{"num_hidden_layers": 11, "hidden_size": 96, "num_attention_heads": 3, "num_key_value_heads": 3, "head_dim": 32, "intermediate_size": 384, "vocab_size": 2048, "hidden_act": "gelu", "norm": "layernorm", "norm_place": "pre", "norm_eps": 1e-05, "positions": "learned", "qk_norm": false, "attn_scale": 0.177, "bias": "none", "tie_word_embeddings": true, "parallel_block": true, "init": "normal", "init_std_qkv": 0.0152, "init_std_o": 0.00323, "init_std_up": 0.0152, "init_std_down": 0.00323, "optimizer": "soap_variant", "learning_rate": 0.00495, "beta1": 0.95, "beta2": 0.95, "weight_decay": 0.15, "lr_head": 0.00909, "max_grad_norm": 1.0, "warmup_steps": 200, "schedule": "cos", "final_lr_fraction": 0.03, "batch_tokens": [16384, 32768, 49152], "max_seq_len": 1024, "doc_mask": true, "train_tokens": 91790000, "max_steps": 2851, "dataset": "wikipedia_en"}
Each number is 128 + 24 x the weight over the matrix's rms, rounded and kept within 0 to 255. Layers, rows and columns count from 0. Numbers have three digits each.

# q: layer 5 attention query, 96x96, rms 0.219, rows 0-36, columns 0-95
# k: layer 5 attention key, 96x96, rms 0.207, rows 0-36, columns 0-95
# v: layer 5 attention value, 96x96, rms 0.158, rows 0-31, columns 0-95
# o: layer 5 attention output (transposed), 96x96, rms 0.144, rows 0-31, columns 0-95
q0:196104141124087105143118153131130118090131119119097138113146129083093130109107139136144090122097105139101120150134139103127131126125140132122144109126162119122123132169164113161127117135121124142120144171161158145156134142131170117121136122148133145150108136146085137125137116096123148087
k0:155064119146119113149129148134140109110094117122099155120137137103118120105126122145137097126084142110143105135117150141139156109123147070107150115114119121144149140150170115153123109116146115118139144137144165144143126142135118123141103129153139146144133109165085123143121130137137111128
q1:124121102177135153124136128112153131136115078153114130128093156140155138125119114121099151124149157127139152105109154123107132080117141130126116137130133147098134102132137133142122128109117136081147111124134094144067163171133114122126138152108134106097172130149146122139122141098121136120
k1:128152140149153130147098115113132170144138125134125106112127119145137134110145148152098158091153132117155164154136139140102106124117159144109141120170074144131127132095135079150122127156150175118106127144146115174102120114110134154151142127134133127086155168131140179141124131126130143135
q2:087150155134147081141118136122105128138123143175124117100164104101107129171114140134132106112130152131163130146140111116125102171123135161126111119134135116115129099116143153131188103124150112134165153106135156126140121116132119129092126159127154113148105107146102129076139109115136118134
k2:190133153136121150114121175140111113152111128124134105156117123093144106118127110142135121151124147112140167086145138118128133160131170173174120141134117089071157112127156170146084134101120131141128117111111127127142145143147097134121125173143132149110117120129124133138100120101096106164
q3:139120135140151110122117114139093126081139134128083116136150120109125139128132141136141111147109104165111132161106103158170098144123145153129134143146139118121105108131144135149170135123128131138136169112133125118114159117117149159114124109128136130151114100122123145117104111173098100126
k3:163137153121149117107130126153132137116124136134128123132167141111119110112135110139136130122104140116148103106134137120135124142129120143137153135148150169109159108150142132135146125093111104110154120110137147121121125121137141100101170124131108136128149136126092121107090109112136123138
q4:131127122140119142145112122131155167145126146117114166130137132118127149072097126098111128104102055112066134125137120131122135083117145116121169121137146166115136157130123124129116125142134143127121118107130134159155132130085119135132152145116148133112149148169127134103142128141141135109
k4:151141082145106151138140128099105119131143133123116153094137144134121141131093096152145112108123104137083117136108141106135122127116144100111136130133112142123138151159148112150112124114117106127147137162137115133138074120122122084153131125155154130127135131156128134117170102134153146111
q5:129116139134147129117109113154123103121169111120099116106128135099158115131115135106133092120129136154119118116157168097126158112113108125096098115097120111130136142123117139139155152124137134112137135139156141114125130123119103077119154134110102130160107115095128157107168130124126109135
k5:124141158133122118136143122165124124144122114107082142152118115092132121153138139137140108104169184164132147134102146092106126114105122126097142109162114119117123115113118147109135092127133120107106142098109146119123134127129077112111130134112102149131121162124126176123165114139098115136
q6:117116101140123134152125160139116126102116137125129111152121152164147119154090138130120142153104139121139156103105119127147135121123133156138121106140133123090116114104103101128150126131128148136112157090161128115135126164195125149146124155142126132118122111120100125060131138093084117123
k6:073121122115138114103123161095125105138121104176152105166157120104167100149087156124123118153117100106116112124127160128124115157128130140137152131144109153114130101102115136094124125110118157154121101096156145113140107187155142141145117129137143163119123113123138131142109115119118122117
q7:154114106122117131121164122123181117103134119147128178148088159119125111108112126121120136126089137109124132151147122121138139155092114127119139146119159105117085127110123116114155173077124109127134132118126117146132112143126173105134132138108115144170134095134091127130122121132158121077
k7:126089066102107114115146090144108094132131107108131134133107109131155113165106138120095098118121106122143162091140129144155122099123144119149193116086108149099142090139113143169129110118136150154130155101119109116133103138114112105138124133108150122160122108151170076134123105124131109106
q8:123130131132137137125138112124150127117127083128157145134147146111123119124088154130120113114143132127133137148126112135127141124117142132104139123111100121169148130113139131124099133132147123115142117128145070106126130132139102111120133123143180136142102133081167125126122134112153137134
k8:124125149156105162113156127138106173128147102116125158127158141109136117125141136138119107125157113143156111126107115118123133125164116126118162117125114105117114126116118100120118122145116121121131119105132094134115164128145108132136122135156121108122152131131159125131153123107103138135
q9:079144122123118110112121100148086124117116154122127114132096130119140150108126134116095116117147140115160178096138139127089126108125123136135147110119121118106121136138143149129138131114114110132115143158116109119130093125151109124146157143105138121138100149130116137114142093144112129112
k9:103145130140136135111167134115110125145130108115117112148125115148136138126176098112130140135142129108111126120135144125091128112110071151117119119104140147065140148111171183157128107132133096150130126131120101099106121134144129132159134117148134138128138132147106139124116119147137118172
q10:111167110148129129134139105116105141150112097111121164112095121119110136110123089143143126132181110140112108077106107129083146109112091128201143131137087162079152143152140159107150149196094131151117145138148133130131148173134076116134154060132126127115144148106173134149122131130124163127
k10:148121114171173128112135107094131185093073146101128146114064163118122112088161133118136175099131126107057092143116146144132104081133069147104128101136125099101122153131134115131133116123149107128102131153142105132146145140128115113139145130115128121114131114123166173124090107128120128154
q11:133122132145120127107111175104151123126132131123107114133140158152097107163077110107134132141101136166119135132146150112128123134129138168139105106098121111129121149088111137124118125113128142145124100126134134165136118121145119130134130119152126128138094109124133167140171121130125128128
k11:128114160106159128160108140129088113160105102137105116100125150153149105172112126142127138119119149127134133132164121118122139145130102127129136130157125133130145129134109124128128115146107119157070143137138148150128117147152085129101126103114122150142104122140098138127118135114106142137
q12:120142150143089135156157125147139111085129113137145162155113165129094138130150125109120146177098161119158098174113124115137127105133161141128108118117111125167144124120131105134124134113165110101143082140119129135119118150111156130129130105110129163131122124136124111104122136099126113142
k12:127089111100095132155147114116146141124159117169111137153153156153138131146130147121151114155100133126144157110116120136129130156153153142113148162106138122111117097109113098115131132102151107160121106101163101167118120121100132149127094157139137134119116125116105107098119156161137129075
q13:142141155127150126134143108133183123112141115164148136120161118101126114132100097127129117133120110132141113112121165145129150160106158105109126141131127123142135110125110130140071109115145129123150162141106124144134128094112134116130130122118120110093131107113111115068128123142092117127
k13:129129122107122152145155123124102108116139138154145100122158109145142137148107119111128147121101129147148143108119143120139130137146158088121132143117124100132104108138143161135138149130125155092118102117092133121098159154095105115116129129121111110117114144142148164113155121144129096093
q14:157117106129106113118118149106110137146070110140152142152133143118135156121142131124132128111152140136132111139098107120115120128098146132128117095161104129096140121149120118116141148112137149101106122126101150112114158120117124105100135142134118095114121137120125144137123134118121171113
k14:158140149134120176122102112113148138078101128154118150112111130146133147131139130119136157127122140117096139160132124125145120137087135110127165108133094127114106136081134072131122150131122121117130132138122109148138112087112137150119101105135094102119127108101117136088125129151116128152
q15:121129143162138101109116134095127144136105100102150138118127174121150121102096152149106098132119143107133134110117141135144132113098132155147163127129132137110134124177126087118123147111145106145130088097139113085125075155144131128109130121143131142154135090126118140118121108109109132123
k15:146117102140153150105133112143115136104135116124110145164102171133137121137129137149095108156135120151092108123110162121131124174109108132161143173124123127147128125114137136088160148130116157145135142117133125145129119140145151128141147157132146132103126101156126117122110128122128125152
q16:114093167134088125150131155128106134129122124180141135097141119114154122108166123136130142167122151124146102130150109094114128149156167136106117131090140116151117149144145111122099119140102127137125114129129135122153157137161117151125125112163143109134134132110121110068104148112143148139
k16:149138132102103089116136160145104160071129129148162144123188121129107149131141124124146116143120155135144132155073115118131098165123135128114099103116126082148162128110156122116118111167133138118081108118153135110164158135182138144146116121146131112111056114134111136091088140108109150159
q17:108122123135066072127153135107120139119118134138110129144110106122107116124128126136110118118119104123096125170092113100105141111139094119136135140128142137100127112128136101114122165115139149121153138125138091143133139167113132119133110116082146118111148093122137131141140189138140137147
k17:134172098123115123112125118071107127123105088134092129126148162101109153130138119118118117079132118121139128137131136127185109121133145126146129146121131128107131085129147105169126135151124112143127111128109121132139138149108128111126128116109136148122142122127153111118096155143168140118
q18:129108115141120096141111147124111116138127135123116106135134117112146153137126095123107095169122139160135105132107133109126176124093128128121116132122158157125154124120100142177118136122148137140127119133097117114120131123151119108152117112137116123120134131133128161115143115127195114110
k18:157119130120119127122137134098168138138153116107111109141174147125154120126134113129133111113112145145134113144143168131131139114104154138159115119129123107134117112118120133157083100141088131130111132086083148156128186137133148124119105110119134171108133119150139182100089098134126158146
q19:114127097105105092135125141129154127118148160121123149100109119133134102130131170148125147120152128114120125147141135137143125141115127162107119124158140145147120141130129127144127093161154110127122144118167122144151101126160118116105106130172135126099146130177118134143112125114144128116
k19:099137095152109114138103137157119133105118176121132131106145128097113118127115145142126127097131126127108125090130081119099153126137155073149116161102150110116136146109098068112125119132123108121139119150141144121180117127140129127125088132137148126090131120142127123133164103118111115131
q20:131119150134099097106134120146124158142167126106143148121145108139095156124136145111094118131134128137159108152149162139130099148142118149128132153127113116134154121120136128170133112119151107103159144127126119146127149133100118093119121114127132148119109132113117105139115145157130134098
k20:135098139113103139162126136107138133133136132098098138132164139126114098110171125135141093123129122137139142138132113103128135132155124100120148140114153104127110109120178114172128125084103115126112145116116123096117146108107132115113118125153134113105089135108123127135096151110120123180
q21:155117111152140117154081127138137194092151103107137106104129109083109133102146129122134123117128111145133128113130162158143139132093136129159115122128130095127127157125125129114133109114140158129138128109140127138127151115107121120133147122124124105099156117098124162141123128096132122127
k21:114141171146151135138127101138106109103105135073130138102128105102128115139149140158120130126115130141087122103126151134117118160119165101113127149117153136159121129137129111152113095134152127122128138129092163109116115130112134134124140117149109110119134120149116135093128131112064111142
q22:135132123117102113164122128139169105123091128106138118119140137090138109137116120106130126119125115127097145125098130129135119088127140120130104112108143127103147141118112088124124145135114118125130130111127111173160136089126111148133148086095156162088174109129130126133124101116139135149
k22:106110088155099128145136138123139099105109134116117138128152145131085163139121129119136150121117157142123115134111106128138138127141140132104133136181115129131139111123108109157118153148107139120115128136134124135131121079130148108149164132140145172112157098169127157128131140156109160113
q23:170102121096102153111173152140115086138127124124115139165132101137138120111125107113137090167165158121102138127120153113116108107138115133133156162081116153093152146156132163098117127132111128121151155143119121105119111106131124132133136107098117125143141124151145144130140118136094130130
k23:139096137103119085142149099104141122127120131135123115117125150104135132088118088135113146114126115125142120131135186134117139093119098103109103085139166105095120139095143172157113126167125130167127137118149106147124131113111152130147142164087131132139123137118140143147129136109157147161
q24:128113078138105161139165133118107132125100123130123137075125116146124136137086119112124146111111117110137122148112145129137136142158115125113105136141119163126126163134111146125140128145118102154131128138142124132130096108143144142142168123113160123180124135109135119130136142139139162109
k24:160113113124107136170130142122106092128135114109128150158096101134158116164081146136128129134101074122138113113118132103139143091119080104143121110108151122131119127135145133131107111111134126131108131117141126137155129157133136147177153112103153155135173123068172109124152144136177132108
q25:125150098123147128124129128126110116159122144121127159112137110097137151129134104116146146087141123120138108160100125119151152127091158141129140144141124108138113120154166116107122122150100137138108109109106146134125137132139141091141126122107113151089158105129137105103126119116134103119
k25:148097118151117130092135147135113146108101128153102117116137172122106138123093131110143137124100134111129129121126115135138094134119144114140132124166116097101093100151182112152088097133139139130128132119147143091092108092123135112095119123105141131097110110161122146091115106123141133165
q26:138133121104080131125117127149142118099139119128131136111136167118122150110132125113163134149092098142142145138151135131153112145136142121105095123134171127130098158135142128127122144122150112133145141111128115133122129184102126120115130132165123092126121125124107120120129108152153097140
k26:128127115132072112126121108131127127163128124158147169132166116129132145165107154129135126121132082147146144122118116161161166157171141127131176129105147140142151115110143149167121106105144125120135141151099128143117122165122103109129134129106129153115095114141097085134145106111140134117
q27:133127162116104118119162129134142118129140108130146123157114129130146126133125131121098111129126180141124132146079124130144145133120113150085116075141141105111145123106139129111120111136146065107089111102111103118138142112139112160108115130110133140168095164106123116108135128093097119139
k27:149107145143130145072122160133157114110130130143141134184115151144151125129161151115126136148157170143158139160154152107115134153153138112107109107106109122120132092117133091140125171146125105123105100095161100131101131127158119131136122140128122125135115144153128101138121133143124141154
q28:093142121143120151122110133173132137117117098123106150144124126152117150156160134134159115135109136162162093153170158099137154101160132157110153139113142141139134142113122110152133140126108154113121138143126149139126114126115146119127088122149087126129128144072131129100116149142154140107
k28:130141126131131097122122146181114117095171121148138144119142113140103123150142114147157114143104150142153104146141123137137088149134121130105148126117130131132102146115117112126126131098148126168115162112124117137140125147105122109134064113103093146142126129094105134129125148165140128140
q29:128150126154132080116121156114127075135115108150183069145112134129144087141137115139101141127154103147127130139106125138159150108136109127121139124104117068139167134099140104101159112151159157141110129145139140118144133167147110128143107151138082102119124141127165130132140138135136109103
k29:105171153143200133109147138120116123158088094166162104134145144127111113129115121129161128140159140128123087156164113106130139127120132146186142107128078089160088082117098107135169130151138136142091112112121138123117154141146122125104105126138155123099138136135152119097109117110135143126
q30:128122124170126088182127134052121127109157134117119149136146128135117130090108126112146144086128133143127149158139113136138116152124115112123119128113149141129144139120148110131130129132133162134127138146135136140125130142092106136149142149135111086106117106138116147113145141111144141119
k30:164162132139124130151109085112121137115125150117119135133173115117132111137121093128109121155130131124111173135142116178154118159132100087140145144122115130116164100120146122117114092106153106135143128167117131121130112149119095105128122109118133112129103150139124134112141125120118124118
q31:168132124135130137105129169129131118086126139132103128107140148140120116115080116137146141115104173094111160118119125134146123143134132104073115113150136108088109135142166091118158137101111138138134131143148119131101107129161163111135133134148142120115151129130125121081143121132130136126
k31:126121107126127145117140143153084118103111157149132141106114113131175119148095130147115126176134130112142172122110119135140157189135114101126155131133137164115139132109133069098114171111158123120146128154143139110102038131130129113193127110111137134136132087168102135115129130132127077100
v0:111147131118105115131142096153125120144144132151130127136101090121145140122149134123084137162128138142121139170139140108128099116146111108125127115116110120140129112088129157116129132147121168149124140130106142121118150113088122142141119131131115125116118127137151106083115105126132115107
o0:122131143129138159142104130155159136110131121102133159097123145105097138090123148124153121120113112147167120133126140154100132169139138133115156138133149124139149151119129105147131110147146139118121106143147114142136110113132127125138139116146115156155146132127150151159124135139141154136
v1:112107103098159126091112125147101143088113149120129130127119136083163137121191093114136114126099102135145088142115134174110139117109106158120112115101133153132149116140128134102072105150110124156130111082137110152163141128122110130107136149111130152152109136132142110128149130120085092116
o1:151149175125133147142121124084157140118111130143115114120111128127110111121127152143108088126161111130091163144141133136137124150116138072116133158138097142123114113127098094130153152096142103124157135131156144134099122132096125127123105099126125097120124128126109113138082158141149132131
v2:130120149117104112137135156135111126119121100108146136124135105149144083147137120124129119128130146119182093124181125123112133131145099125126107155123128116117132167097140098143151143157144111127150144102129122097145152150140112114124155117111179114116122152096134154122098133142121124165
o2:158133081167149152130105122139132121124110142116093131112098131119126162127118111125151140124104109136095149097133131120157104122112165079135104145120121148124125101145081135132105151106113119127125112113122140146094090115114150135137095132132090136155113112160110131125159119126137099084
v3:131106143130144132168129111097133123124141136123100167123132094149132147144104104104110152182146133144145134166102124145139141138134133103135123159084116117144121122091138161160152117122133164095147159123121101123077131107124088156095149146155125089141106147158127109132126154111147112153
o3:083126132170096120096114145135112121145126129119074077160095135124124126129124148110139123112110139151115131130145139125107110067155108163156139131153133129096137159132118121143132149101115126123104142110130132185134136183126147087156120140133133154125151088091171142161158129112147165151
v4:128121113154072172129131118127127119123190107141100112128105087112159122118122107161113121135119110118124133089115123141165162137131159116129142117176131125107113116131122102140129120119141074121101150132106121133131122109126130144114137113122129144105119144133116121122125145114133148146
o4:149135134124151136100141155144107110141111131143131157121123146162126118146105131133132136086140160137148119139141141119133141111096075132119119114095121121108138127113154130112117112168095152133117127147113144101081104133167160118143102151134084096136121141119143090134116122145113129129
v5:150125074181139162141100131149075126114111119136132124124122098110121147129149063133164154089148140138168142147121164145114144148160140168124083121149128162087142142093114122168104132095133124152144140155119175139114137169138142118123118129135121136130141118136150135127131126074143095108
o5:097116149138146120101127130115099143167150130120114155137112115127147124107095166169130116131134163096088125115181163110122138123101113100125138103102134108145107127137165135088159114131129166106126134122139115077114100138164137111141136121159140094116122121141078131128155133148130129132
v6:093193141122111157141157112144139131127137129138127189138121125136131152091108147116115144150126117143161131149144109097105123127151145121131155140183142128104130101145120099130167097132106117086110118138095128116153118142111078104102121144126147117131127130142133117142171116129113126138
o6:121090141105137114154090135133137144119155135088129082110160082091124098110125113116156095157117133154105130095116147107127117111130140153147108124099139119137123123112096123153123109140104135158142121086099147152147139148130180174151116106130126136137145117093115151110091121100152121154
v7:105118119133136128091135102086118147151157136123138107133112125172111120119142122093088111139115137087130133129114137107107147118094073152112115107094091118087130124091131151110173120158133175109128072137118097166116068117147103133175138103095112148131142097157130083169110112127137113151
o7:089136099098053117130146135143165121131097081113123127129162148117124159161124161110156110110133125149103088158110132128135127106156130122114127132096139196164145123105120101145110113088132120069148140124125138146146145116104105107091095107200104115121107128098097120105157150124132131130
v8:133129146126142124101119152172135087129134147113079115096088133116121134126135112125166182136122107104143124177135159141155108161143111147127103125105129119150138115107106132094098118094146135152130080171115117094160138128112122128099138150133127141134099134123107139111127093122162119105
o8:103107117109124124124084099116111158128109096099150129114119120079131149118115138126078084113129095120115129092167127116098128093085117125105121124161082119092102079137082141142133161152145093099096142075140131140109118093129152107134137115119160137101140105124150143154103117155113127139
v9:130135140080128148132133125138113133096108122123145122124131157092163137114124107146142111112161148158121136136129109117137196116095122101136108129140148133128099145095109105163076114140120156202102140125151150097158140153144100142144120108138113170076130133116118126134110094131151114155
o9:152123097122175123117099089129108138115152109132088174110113120121126110113118145119135134081150132106152158115118135166130087165129121113121137116102138129121135130130149101107142125085148094093098104124053108140097068108099160127167111106105161104159084117130079123074093143107112139100
v10:130129144120156149102159159159143119103123105123131119142131122159134131095142120121107122144136130126136116129144111147139133090108126136104113141087107115121168142127123163082149123115109114144142154124128111134127136124130120154155153138173096099113118125130137095125155136094161131125
o10:120154115159136118127144138110123121143153132111112147132129160119079119160135130132139102112118093108124128130154127135124110121125110101156146118150130132121103117131125105172105149125164155110098111168125107131132142113104115101095094108103127162094133128139172126147109139169136125152
v11:153146114122128133118118124119123146107130114095100123111126156094112146098124130107127112129137123115150154134121110168151147144140123121126133140128118157126178113083107134171138095157099155139122081115134147134120132116128125149158123137124130157141124147135110131104159143129143096112
o11:095111132127136144125122116145128127120106113168155131136095145163153145132165140129129136105105120106135158125135147134103117132135131121128147095096117099123155119114097132111126141133157116130114150088093097133111140142158116138113141128133127087090074120113100111138115162085113142139
v12:132148142156117159151094184121122128105116133112109116162125144100135145109182126119102112106159117083137100114125130182167152142107131144125147144126148150143149132162158114096096119124126140174105121119127136103128141135096145143107128139142118117125103126138114099129138112140145120104
o12:125141136099157131122131071103149145135109121145144133131138135141119082151098147140127137112130106150087138152117122111117099153126124112137122124149125098067099118126070132139152142128138129106154133150159090126129134126139135105114153138089173131136169118141143107123103163129120139138
v13:118141141145119145135132140132083125099143103140109119134082122101125121136175113151122103150147130120144128118132134160155165099136119095127126119165126109141177089130150079133108124111160108149158148132123122118093138179145135128126120097135073146096121163130135101152126106100187113142
o13:153163117125130158107113113163192164183145148104147178109133147099142096139098149129115146066146152121117167149154132148141110155109147131154153118117134134115125131124145141108119141158118173109114132140130112137163139099099131142143129126135162097134120140115158159090144127125124124086
v14:139106157109100133173136126116111144162128140094113134116123167122125154097118138113110104141134096105163148140126112107134141125094137112117108133096136100104156137139122135141146093161135109150153139102121108113112101100078147145178135150144138107137122131137093099145142133140134135136
o14:129168116154153118151094160136124136091134118180107111131120111151110111166129105125163121116110125169130117132113102146134135143156139148117131124144110095121158111095126099127135136120128125099090150120142137156125157153144140153104116117114141137114111104080129150102099151150112139145
v15:117123110070112140131120043142157133123105181128109102119144129114169139128118136130113136140129086147121142129111092147147164162106086135109154166109086125114118121144131156180157134115100149119135139115141161117119136066132135131088103145144160115125160141115140128120103123178098148143
o15:125139110156145140134098179139093123074122091151157103097117129143119143153135125113125118130140165125136122113105154113101121099149106146122130116131130143164139183113083142124118123125142122152099074157133123113125122157112122141139162116066106133162113159133114160137147127096134166135
v16:145099160141133091143131129095123093125116139106164149123163132131144077117106131166122151105116132076112133097151162114144129113134135070132112108112087119057140158146135095132163144134131129108136135117112097115125095127129124096124112144129157130074130122143109149142096107150137154157
o16:144149101111111136117121138180125141127145122135109131145151133098146150160112122110098117146108134120151134146101116140129150127090171149132101158117143107126105108118102133102151149092159130132116107108132157116144159153130153124142100143127118140145121117117117092097123123159121077121
v17:125107121131115157122097156127078150137150099157116147113110113151075121152105107092116148148149154086127132140128165136148123090164126174107113121096132099109164114096115110172159127121126120130140105173124106149118161141105124086128120126113134126133112106126147135106131129121152115131
o17:111138135155139124104117127195129111122164164120107118135120125104173137149133146141139092153127148141114113114145159095158147140116124116096121121119115154166115151128072138097133142113135133097109154103154137132136107045178128129084135107156102135131135140110110129141172114094089124132
v18:138131124123147105143134092158155119114132120146158139143104145165154117133099126116118118128110122104120078167152114129098131133116121150127117103136104112154124108125112126161136110131128110142132161141126136122131127146114099096107122123139121161139137110142130138125098170124133148122
o18:147139134119118125124115108138114152091132136117112130112128114115136165121127134127130081163130107131101139112078129151129125164135125106132157115126141128132162142115141117112109152119115149169137101142106148110126111119150129110135148103132109141117133155101141151108147084108091098133
v19:128114127174088126118110131139098147118152099117106122136121136201124127171130157157144099163139161115107066091116136105140157113144147116144097105154119117102137125091124114143130112092143138114130111129189146117122097189114132085133117090131112113104130148129118132160117150119124176119
o19:147145065120095091117151145132125083145118110132123128132141138074122105122080101109120163107135143105131146165123138144127134125127105139107118103118147111116110121132120168120129123130133120128098142147104087120113164089177123111140137136157155133123093160088138145090152045108121120149
v20:099100157119124098123122121109144083130150134116151140137148122102109098125114115113133125117150113114113133097148136111079104109078156150112112138118149147110110139161153156137128135169106134097158112113160156117141127100088171130133092122127114093129089166115108158108111127131148137116
o20:136126111135093137124140139134121112122085180137153093125132142155119133144135145122107132130138148096139120120096112133137126138182158126136080126207119117118140125121126072106156138096141122142107112114136131138109114100159130148131171160135117134138149127172113114134117102147148130124
v21:132103118126093164128088143130132151060054146124088119130107107087141161132118133076139115141099145143118113146138126131129127177099163150099143088103142154139146121138114138150127156103077155131145130063108137126087155100129137138140125177142121137164140125143130128168093139097133117096
o21:094160151157152095161169115129110155156145108137144091161104134149151156113098124147115128132150112129129130098107125156110109102160095069150112157131102135115126142116098153062123121122129134131113134188144127143144117158128072141142135108121108090107148125082186123113146158139094129139
v22:138113122101137136109130143108134119109165135154121166128121124091106131115068109085145136125150150086146123148139170111100157147110150098187164138109146102132153163112136118137129132111153161124106120139127133141115112098142128110137136109154092128096116120094111166170115112156142124151
o22:099134141101104141117140103163142135154142144132113091119134172140139130149151176147126096131109153151150145132129136131125139096169117115093082114140094158102135106168117136143116148145121114161113146109132114136181126135136164113115108139124152134140110152165113087125093134166128147135
v23:091098162116133094158123152119117108078101121111143132095139128134129130154121110138173142108110120108103096138174141149139152135141099137109129113076135141138066157152102107120145153101108142154140105163129137120085159162126126128106086096166153142120149146115167170104110159142157130091
o23:153141135124174165162124098114120127115138116124115111172120155106117154129133136111100121112124122116115142095139163140135108139081137077122127122178164133127109144139155169122147129106125122114155127115115104152130128105096110108123198180068115146149127115151123131129176095137091124166
v24:134135144137123099141101150103101129136116092089129089137093134158115091183154114147159144087133120113152097142116158135147143130142113121117118139121160149157153123123153103117119133120129105171159117149128108124119092166116103120133125112089099146100147118145141141190136192109120122095
o24:113137124144121119122114096086116139113143112158152155133119135087129159074117137124114164094111140114104116142120125157162104137131141168104135107149127105130105081126139157113137132103152165095144124108123111119095170156120103127084137170132137072121139107099137114059169116109094104142
v25:132113106101103118095136133132132147091125142114091088100107159131142207130146142109142136107098149133164147184158140139140089146148151123108162156133135157150146078130127115127100129113115164129061078102121115153128123079102154119097120116124146113125177113103119133125085131111093077135
o25:110101147119133124161103100125105086134153142146134145130119078087130113100141114141151089104172107110123147026132116099079151131121099126141119143092106153093140167138086168099128125115120115141158161155160139107120118173107083127097143129122123128145101101118112132149123110150136152118
v26:143120119163112131117123156154106161140106129145100129151129123105120165136136143123204066095126130100111143129148114157121128141153144113109129122135122153152160134159128124120113111115115138156089142126148146103122162098112134135155140104127133126105099125150123137132107123123128123094
o26:071157145130147122121151112121126100117145139134130126132094121140127102140114136128084133132158112145159138105127131136130110124102110136171150153128133117107143088131121120128142133170133129135115153121128072105162083106154111133120113170150141135126159133141149106120153159141138131151
v27:159133122110110149095118100115134100137138109162126114110143137091145146182133169092135107114126106144116116147132111112133128138116082144128127127149155142152120151133105096113104082107163181144122109164150138123115126121113142125109123101106134139117111102076142164123132137136159067139
o27:138120126110131135169162123114152113102127127116130145115082116133133130072138108130134156102119159114124110106093148111128146088120110119117122095109115131097144080144122118122149137171087092119136148104130113132116125086140150162106149141111144130164099185150098117163130141122074181125
v28:134150142106140140115130112101108117139114128103127130141181123130143092126139151114126094126107105115104131119121125111104133083089137083114100113125107097101127156112129105086137145186105093105120117150104145160129096143138124121114154131125127148117107143117100153132122108134164118101
o28:154134126126091119146123133140142129118127124126144125141139159135099147133101108131125123134106165149145132139118127129177122130139147142167137127108147125154150079098132132132134123093124113161140124075118120098189156116124131132127068153135137124121125117158130085155113142105110102160
v29:139123150112141126122101135136141055144123133129135137149157119149122133137127130132144146139119126099107135088121144156150129049126132128126114099126134123080113119094135101149105139118169125110111105155157121141103145152124136117144139108147143106109168136105153153107131156141132090098
o29:161144124145119133122180111121146118126139137151112163134154128086123136168080126109119119126145173087127129153122157116133155162116120135125096156143136103138125154152128138083136112153128126159128149123158132135142143104117114099113136119105116143134101100142130140130146096106130142162
v30:122115130140143147100140137100079105131121147120083119098142140111108145131170147128141092101121158091128120124090114120129168122112128106152139166157143109131097125148121154126127108133124113174103125131152109113108138141150101120135124148104111131164106111140124113111103164140119156105
o30:111120127126102125152138137119148137118118127134126165146119105149122099153091101138150148126114129142113145130158089133161127149108093126103169133134131144058163130070115081146128182114140140115160137128126122171104078107100134126106113134116140118129130131128139135143169132106146112124
v31:140126113142165140109150134120151103116137127138114113107122129147094150140124114119134126124149153112140145122118109131090125116105091137175088096124110136111115139118127121130114119144132122134152138110125140135102084138102116141145129124166117185132122087150120136144103112120125105124
o31:106121130119093095126138088100115136152172118102122153151142121130146133132126152116153110124103123157140127144127133115175123109156154142128174145099124137123143131122145132149134153136128131111108134109126109133138129123127111116143139143106107103130118139111136115174122141115144149090
q32:126117115123117122138140129131118113120122089150127156126089113169157097124077138120117128134154125109133130115131143135125142154142129130127123115110145149100150110147113120155160126113147104130134129141142097116135100109151153118147136118116127132147176125127135141123118125125125156119
k32:137128100113124126137151126134100089143127075131147126133124133079145130127102130132133114104134121109139130101123152160118144113144125114130123169121120143098119113138115152143095111100134113179114138136137083156125140138073125100145146133109162160130129113131149108126119147122116108123
q33:146109146116115135129089137138120094138131136140136123106104133137152116124153123141096098154124156091141114118126108107126123146073131128120129123143131132156098138158141130120120136121140109126115092121138123132137134133121118166125107133104149134132128111137086123161116167136121138136
k33:096114090121124121107129167124147135167118057137165103103124135129106155118120142144140133161107099107133146123131113092126096151140154127127128134081164140121129107098147146119130142119132116108131117086142137141148132137143149130149149143112155121157129103139107125118134160122162106103
q34:161122104091130133111134111142157088129128094113118102139120154146142128119113126128134136129117133135131134125114113121130127119123130112098165122114108144115125132157117120104136143111123090128121130124146110143121132118178139158139154162113133130152106134099121104163134114141152147130
k34:119109120154140128106152115115105109150136125099110148131121150126101136120152139153137122125113142146155111134129162099106117103135136126146126124143132138107152162131115177131123095123135121112110107144118127144161118128125116129132157130113123162185118112099136138142129126130111115122
q35:100119179108149099111116140112101135134139132129143145121181119144119128112106129143125110144104132117143115107133156124135115169136128124141108145110146137111122126122134144121119107122114123132151139129128114152131114132145154142146148136148115132130129123140113093110145128168115116142
k35:121116119095122116149135162123117125158098126119147116167097118126141132153086119113136120135143126142139125099168125135141133123142107173114108143114129117136136129147132151154126118137107147144116114106121136122135120144151121139142151160120090145099120141119139127149130112118171136107
q36:115128109127153164114127131141124130142140101108118086127132122130098118130153142129119113121152120124123117116130138149099101119103101153147115119122120134153116119148126151150131112128151138123118116129142113143120170136116120130117086131130128121139116167099152110156120160143110134148
k36:110135173149159172120100141109127164117094113105112116126101139144107151089154130165146135105136119107093119124118103128115080127130127122111152142156125102110099137142155088145133129126128129107106136144159129122125136101110143147106146120119138094123132126156129173125128122140115133159